From a checkpoint of a small transformer trained on Wikipedia: tied embeddings.
Each number is 128 + 32 x the weight over the matrix's rms, rounded and kept within 0 to 255. Layers, rows and columns count from 0. Numbers have three digits each.

# layer 4 MLP down (transposed), 256x64, rms 0.19, rows 76-125, columns 0-63
088159108083153096136051134097126105173210118122151163196164151152169127096127073110067093185174167111144093113108107142072125146123149109165130166154127169072113153126189139183104192169085098
156144093130082126168125130124152124116145164131171072114067165208120127104073104137172152132129111086108086120122147126144135175150101122155090164163103135159108095082064130109151138149148118
108144108157000147162163125100121146159133099123128201158175112187115144106144203163100209129110125133115076135166043092139048060119156159149138228159094142134089173095112104107143158155112162
096099143138178146090107091101159111157140094111142158100116091160086082114118161132106146096118126093145115146146100091145177105080120149130141128149153097106081115123160133161173170168139106
097150136113163113097163146067108141161188138107167125147184130174098142138153135146154096107139123127167114141063109078114163148102137141112090172118114111122126149105157113110156070064141080
124165136098162149173199096164124115141137176155177098068128147165172106142130125121100181145130124156130116083135040120092157099132128086162145062189075108154124163164135103129156137150070115
119156153107125138118157088133147132152074121099097142126127132168141115117161136137124148061190169112124104106098081145139101131177136199171108111117103118125110144116140165148082134125100134
157146120112164155174134161077104154137141142096201126100063079109099098036155120119126098113143088166094157140091102085144077163163151170057117125188195084136100157141105153000079072157170095
094133099245121082164128104105111143084143100093099110195118093125125139136064143083105163164116170065116182127054145123153105093151166129096153085109169151133175136163164140104108129105164150
113129106126182152013122093084162109216194108136101122127172122154161152146155093045087122058179156118101137086090102134134079136099121112228183033128141123146188184253104093199105097233178145
162184121105125129105142107122171147136113109133128144162108104137133124165159119122129128064169178154101133150135106117115107150121124165113113128152129173120070073115145153120101107112114121
106185134156115172201200114128160161128151138163159063161095197046097094123112093112149149119129156169125143200091163190133112154196084114163118117155195144138116121101070109125130106101148107
110182132112151107154124133155157088087104166132156155173175096125143158141149111199124131097116176088072215087120156070148079013113130107115131212126105117143083119147124128169189201068070115
133116139117121139123116111151133128083118181115090112166168100066086124137161119139084133121140140120140136161148067111157133132141070159122143091174154118163162152216178068162127139115094147
142143131171140126128130132143147169101130104129120126101160086087161155119144126128113136156118117138126130110164129153115130116141115085149110099144123116121127128140128122138191152135148154
147138121067113108116116114165172130116183091124125114142148167121124135114146133130120106119104130165151166122151148115085103129185134157087137094121145168144138096091125160105130148114123156
149163115180142139105138127114225141140175168107114101136160113170143129135143126156161097066095095099161100103170144184075071061137112148155167168135129110128106085109106119132123138109123137
128150063081128103106127083147122114138136158152138142155163163066116166160138113136150121102149140172105114154094126119098148170133099201110109066095133158090200115164121121147150124164129127
124125115171131097138133094098113109124135190100083101161147105118117068160094102143113059111142142162135116100174095118119103141162141157100164136145120129125138135150140099140125116152068127
087146090079134163116124156168086165110132090144122141159114094143101137187126125132071088104123138078134145157137091122131145158115139117115128118185162124137122150130171082111100122118135110
109115159080172177073038160114130160089153092121157127118126091131153124133131118141117142090112121112142142133161146078147165168141129104120108147140169092136162162102121131094115143086099083
120094114063120085126114109093088147115132116126160160194098104119168141133097179139131168101144199118088117103070160128125115134138192179086132157135117074127128197134114138079107120181071133
127130114128104155110123112129159099128125167154188168123139116170144136061124130137126157133130155106138088122114160120115093140120126171131169160132103111106147143115129162165144130108159129
127159103108158100117098119092110162127106147092131107149123155118129082096150132120113125161151086115127098133101170145117116190093177127113143126139106157114133124154144161101155147137136143
127092108119085141068117157104145060157147170113125136133079117144123125086078061070140112132127143117129097140125146127149083104136164144180122160121138054180166164133190101135198152114149162
189126192139118129210194085126085127164135144024065082172100126127065094065121123115098110183132156121149153130181104115152118137149157168162116039174135193135137091172128045106164151132138132
091106140131148107164146104150135162147084137120104108164168128109071229147149116150138168082164146177110121098116146117133149144173127107114112142183131124068111160115131057125149113123112107
131148142159124138065101080182141099138134117153185086080142153049124128160079191150148102094114136159134145130173072117075086147123102154121120131107121146148140129101114087129147186162148126
109179108128167126155149147165143105157140137133152106111137172140143131161173161138157158154129106175151173141119152110132145130105109127100146132119112145086145098163090191143163121092167146
117087150088055144082096138136158092147147132103184112103143146155113152086131148120166094104110097102149084090168156128059138092121121157137099179126126147161078079050057165187168136073175197
122124137176154156076111103127213128150189096141093176112157093196113138089122166122105091071133160092122120121105086098160114136089162155123122117088114168117123067196152122168061134197104111
109067118141132102102110107157122164148187151100120121134081106073140085157089141071121098111074131062104109186148142102105134143154162139076112133158111120084139136138140080122154125110141113
098170131089134075116100124165230139138146108216078101138105135123091212119111113139125134104167118239122082189165206094128126170144112168171115148113181138095215097060164099147078119106184037
112101152126078126124197153100117070111138117141158164118114101088105136115154140130131130128138142166117136157118164170102090132108113085115155140189096111145094148162134110163217077159141118
143055157061146157144148102123120063124124087119097124167094147108124132134128093094142129079156153110112099133119104161116134093087111153140108096139141139114134130118169120145098145154133062
165130141139162113084007100135133100155159115123155118124098000174164084147075104138123167141164124106107102088173139221110142123126116169150148176115106144113146163069123145141170156093148160
112093081093100090131133144116146122151203106098136101136123146155170116147153120088166140140127115181152124141126138183117089082132143144147095131106104089141125170131163140154140075169158138
126144099121091076126110162143176126120181108129171117111227183142129164119144152173130104125156162142161061104145145119108154133131045208096100157125083139112174122160121130153101164119090095
202126104183101098127120142119119085133127172072081141096160098103117159126071177148114086141075146106126088124154166020129171152134091087113147116159104175143107102109105094111203103140133108
143105120203139105184126126112145188071147131137101142155181154147130203116188158136123147149101136096123157177045072163184141118182113117092100079167175166141107150110184088124119099070173093
156152117091149119133085119135091173149107152128135063117145104143113140074177137096113128130120088135138111130134075099110183156098096174124123168059131110098168134084092092154088135083099113
183164147153125099155096122073122163119168147114114122135156142136142165170135086136175083116104147153126117139153178110132132135123113128121104044103129163092085063156162146188130089113146120
158119087119162194151114182155121101118161063167086065125135195180112110179159106136115123144192146114106122088136110155086134136119117130153115066104142140140131155137118128166141155141116107
122145118146130127114147164167165138137195124083110115141111124136126134113142137085120078141112131153144137145118091123126125170128140104117178137118131092102134105140141133153140123127118144
139150152190084097110088121143157086129180122150108136113117143115132141073159181123139155160091104155129129167173138101099140132132086122107153129109169155090181096170100131148147111110153097
167102094111159160175099196096122111153087148120150111078134185145122107175168139117144104121053139137121148126087146171055129179149144050077144108119142128148118155060079172130114095150108088
054127138087213162162143147136068079149132141122137103175126149149145086196165070179127112138148144097104176132091112165136117114110178116117092158147164185142176183115145083084134119172038091
109121108130077149149126138147111104128129110115120173082098060136152101123123112133075103154144152103113160126115161166088100174157088177121128143128143134117190130112119125131164116102123134
116149136052200182142150188159051137123149069145112116150094147119081119107129090120081166143184150129105117128141098131132127140135133087133145183106155131096120123137130124121176149139164116
122048082135133146118137116043082107124074167122125094165108090131158105109116127063147156114107120126111094083072138195186113117115099102157101203166093058199163150093128126089158036128110134
# layer 4 MLP up, 256x64, rms 0.229, rows 77-126, columns 0-63
099084169121115103194193092122146152126128101124122151089071097152091138087125156132120126120152167132088127141094113121098130155136156127096117126128173102080088125085094127102120172130185127
130132133087124131075161076151221020069071179163117137136103102125068154146155098145090107085141184113141129119091145119067156099095164114101187186114137093120081118141073135126084169154080119
178175119130079096140127114065155167074082169144120102127133085128148100143170068099097131142126153164123147133135144150113159150143113146094088083128151158198125115122163139113120150140106126
125170123164138181140176137107156162152102133122136143150184110162111142134156145179126092142133143173138142101062087092102108096136168148147111140159136161130135108155114109096104097098132070
141131149099174136101191130119161148101098140147107122071123138110122118123130117141108173115164157196117122118036102120150170111140135144131196118161112108121090133084145100142103140099111126
132145069188100114126161134124131119126146148112110152083177178138141177111115094102141114134083133109103161101170151125112078127172146072147155089128120146122152157106130152129202149117122113
244172021172119219171146208147175150023101128144083123111176119106113108092194166102066169106158130175063131106134133127110099134086137160109145117187157181141043111157151162136151116149152116
118150096126065118153110134127104122165110090120135076150142114094151104118158158166070133101137101117071095109136060099093204136136110072060134180144131199128082074184099135123172202158068106
154094053117197109063159105145181142102153137183105236075116059165154164112103149106130115070166087250112159083136114061191096143112164123136231171127085087099170141132208116145227104131155211
165118114163114091130129067131158108115128149110162119080109164139160158103150150103133159150114136136147181127129135130145147166159136115125137069178141112129104139099156115121178122102094129
105242176125198101083098079124106162163226086076101108113078123184156145180146187077066150086189128121184104173085077065091117142102149064074083111105144168073082145139130179140140177103135152
151138104164155163098134126152139110095162160129124096148075100132146188167149165134142097058138173126162104172071160147119122129151168101091123097121174186108156186108088145193132083141098161
131109072146100116126146177130210149159137126135097107114110168174112146135066152114151115078138057155121099092116168158127133164146123086140065183119072166102151107096099144116138136104166136
137100135127136113119102103084126143124153103135125115152115102122154097117148143074131120131121162115109096152091111128145125112135141152136104128135147146136128149116122126093058113125095100
154131141121112124145133132078112137133127156151110163117130165116159135104154110158068135146101141125118121111112106103135143104172115126137147116169138118121140090129130112164130129091084114
098130127119141123130115127115202120114085132095129136123101140160150128125083142134091145092125159153189150134070184157116146170136133104122151117222175103174110122141131131104136177097156185
126158143165080091103095076122129119110062091120096132096115086139127188136079158172108143123068153125093164117110166098152208151122119154196122101124092117063079098139151109145146173142167090
188182146146148168061097124143121112091124112137121107135112148131150155141098174103084129131129139124130187153140141107134160153120145162159178085118156153117145114159133117160136135081148118
137172139087154106122095086123117087161147137121089119131124150106120123166136126083157097148117157115088147128122081160140100168176164141121112099153112123157145149096148127121093168185172125
087147143073114136161051113101136110090105164161112079118121141121119139106161121117081139146106138071110097137108123112154167140114155122169056144139127156158092123108109153115105134087118078
143110126160210117125106123074088173114176107136053118141089141076121105173169135055148134147116136108097150123108101191184123140163121068167086103122141111082115166108116140135095136122098120
124100124164101143188144146126141123098175096139105116115127148155141141123162153117137105130080125111116120125128104104147069134142136129088116143152122153078118125085134141118112133190135121
150119106118170134127165166156140137131117144165122117140156116134129160134156151128110146156126100092132115161110102118130130092132164112131177127150162095102106145112113116111129136135126121
100126135091096149055130107105039149097063139119139132152129158145172141116138030148104190126138128112088136099130175161147157089128110120137115146074138095141154132216053128076082148096090135
111086099180121091116098131146173130096139107203124167082170151141136180137131106159125133069103114120019113104113199152072170113119145126118130166144075082138105133137118116140092119138074094
115146133127147156166118140103103141131098152136114096151159105162093126158166092116103138140133108156101146126103149145131092090113146106158122140129110168121130149164124152136132113108183082
137118133082133123147136119118113112137076177144128114180187097221153131100101116104158146136093187055095085114131184132151129084100104152127141164199100123108111132131114182096107096118132107
152137091135141107144099154084078131124122140101096113137081051114138158094057092096122084168117110127128153125106123121131049168142133130162116120164158083133113116170137138148200164136164136
114198099133198121140083130139145142063142107137108116131148103108044137097096177064122179136154052097072139112127109051107125075150106145136139135155109122146093141163080100143082183089148146
125114166133201135086103068119083121112147168175101154128114121125104076135088175097157169146124150162097164126152140121163125107092187165138163125111167143114176175102156131156112119130185149
149134107158151119100094111126152146133121164129105072113150092157118099108167142122033160141114147133125148150112098142101158106114137165106103101169110150138121111103108126126151153041157114
094198128190131065124142132092164089200198150109155109045118000230146144129070138104151163146059181083135097105118194069147118142147148049070149129138114053121060190087107112076215125142154073
144115174183177112117105040118163146103148110114165127152205088181131140174103156099133143134124127111168121146117107128129173136155108129130112096158138124137139123160155150112012106096165124
113134163183115118125153101169121116144149096144136144110150185184150173130103187101083151134135158105133170135154111097114134151182114093156142088121117104098156130138161111182159120083115146
119097132181088114199153152201186076123123110163093137072147155123151148138178129117127115128081119077172095158119156131095122175116200113120168081128144183142118180112105178132065197149145105
105122134117099134147148070108073095141029176131191119112112126138114135097090111203125156083171160109114103109122173166138134150150135126110124138121138143175110133135126071120108094086147123
130179102182116151160160176153164154153182170135138123080045096170191161087115051154161139160121134157126105131104164135087089160164157141082084069136123093124048084131055139099169123163169135
088160085171165149135080126080160235131136132205111096131154128142135141190184102142150172121110134114144161121113079199143119100152154147182129208079110153143162119122182098057066118182114112
107058140118129151094061091118133095160125146156084085143105133119062132099057181092146120096139117037132091149142093115201125157168156126130080198080122085159168134043134100081060127137186165
191091163119149123183155104092127159106107158116087101148183151113103121087154105126129072142156151093080155130144147091180088112140131128127117146088159129143124125125135115084113172139108123
048100102130113172136146117181152097146114067183134140076066146099094075111149197121100210128179093121191075159124094132114189147144115120143161183144131096144133157141092099092112132203048094
096057123169128091134160126099173124112100140163166153153115114122163127121141183186119139076188141158109178144107169144162143086148095145134153167146121107118136135163126165080078058152087165
099133143141153134119087102112100121098120076133105089113162145102086125159136126120100134105126176119086141096136150169154141117136122149150092133104104110153122118135134135099112154131139119
099126138132110133198096106150138146059117133147096121132121195066119134117115157118128161151157151117140109163115082121149152172163170132145151167116120167147126138135198079099093159056124140
121121101133077153175103142136089097117085159102104066148106116165102109072071140083113061118046124058106114146146114119180109083082125135093126142145098084162061090135161152084122162108138086
090158103137127121162120158195108079147112169095060068079153160147081166091137129114114114130117166072111109138113159160108138124176145160023151110168157194159162151061106089110088124111136106
139133132122166152134120103095118140126133166138121106139147097146115164115136113098111149119128101162110149114085052155130090116148115141110142123133119108149161115111129087096149153161104146
126124140072165127127034082098101143109120090147088107158201153154070114177128090110118133102088187123124165093169123154141118122207142120110109148131117069134138151188164106094121189099139148
103142139175106128165117221096105114180088143157113101085137106115202138117098153119135138151021129133152052137106078115153167063158180095206060204157110046143121150111161066132131070072137135
139176086117124097103164136134110144101132131127073208115123174120177122129109097118102128143165147129096062114117153110091142151131145128125140102176183113118113155138107173109121143114073166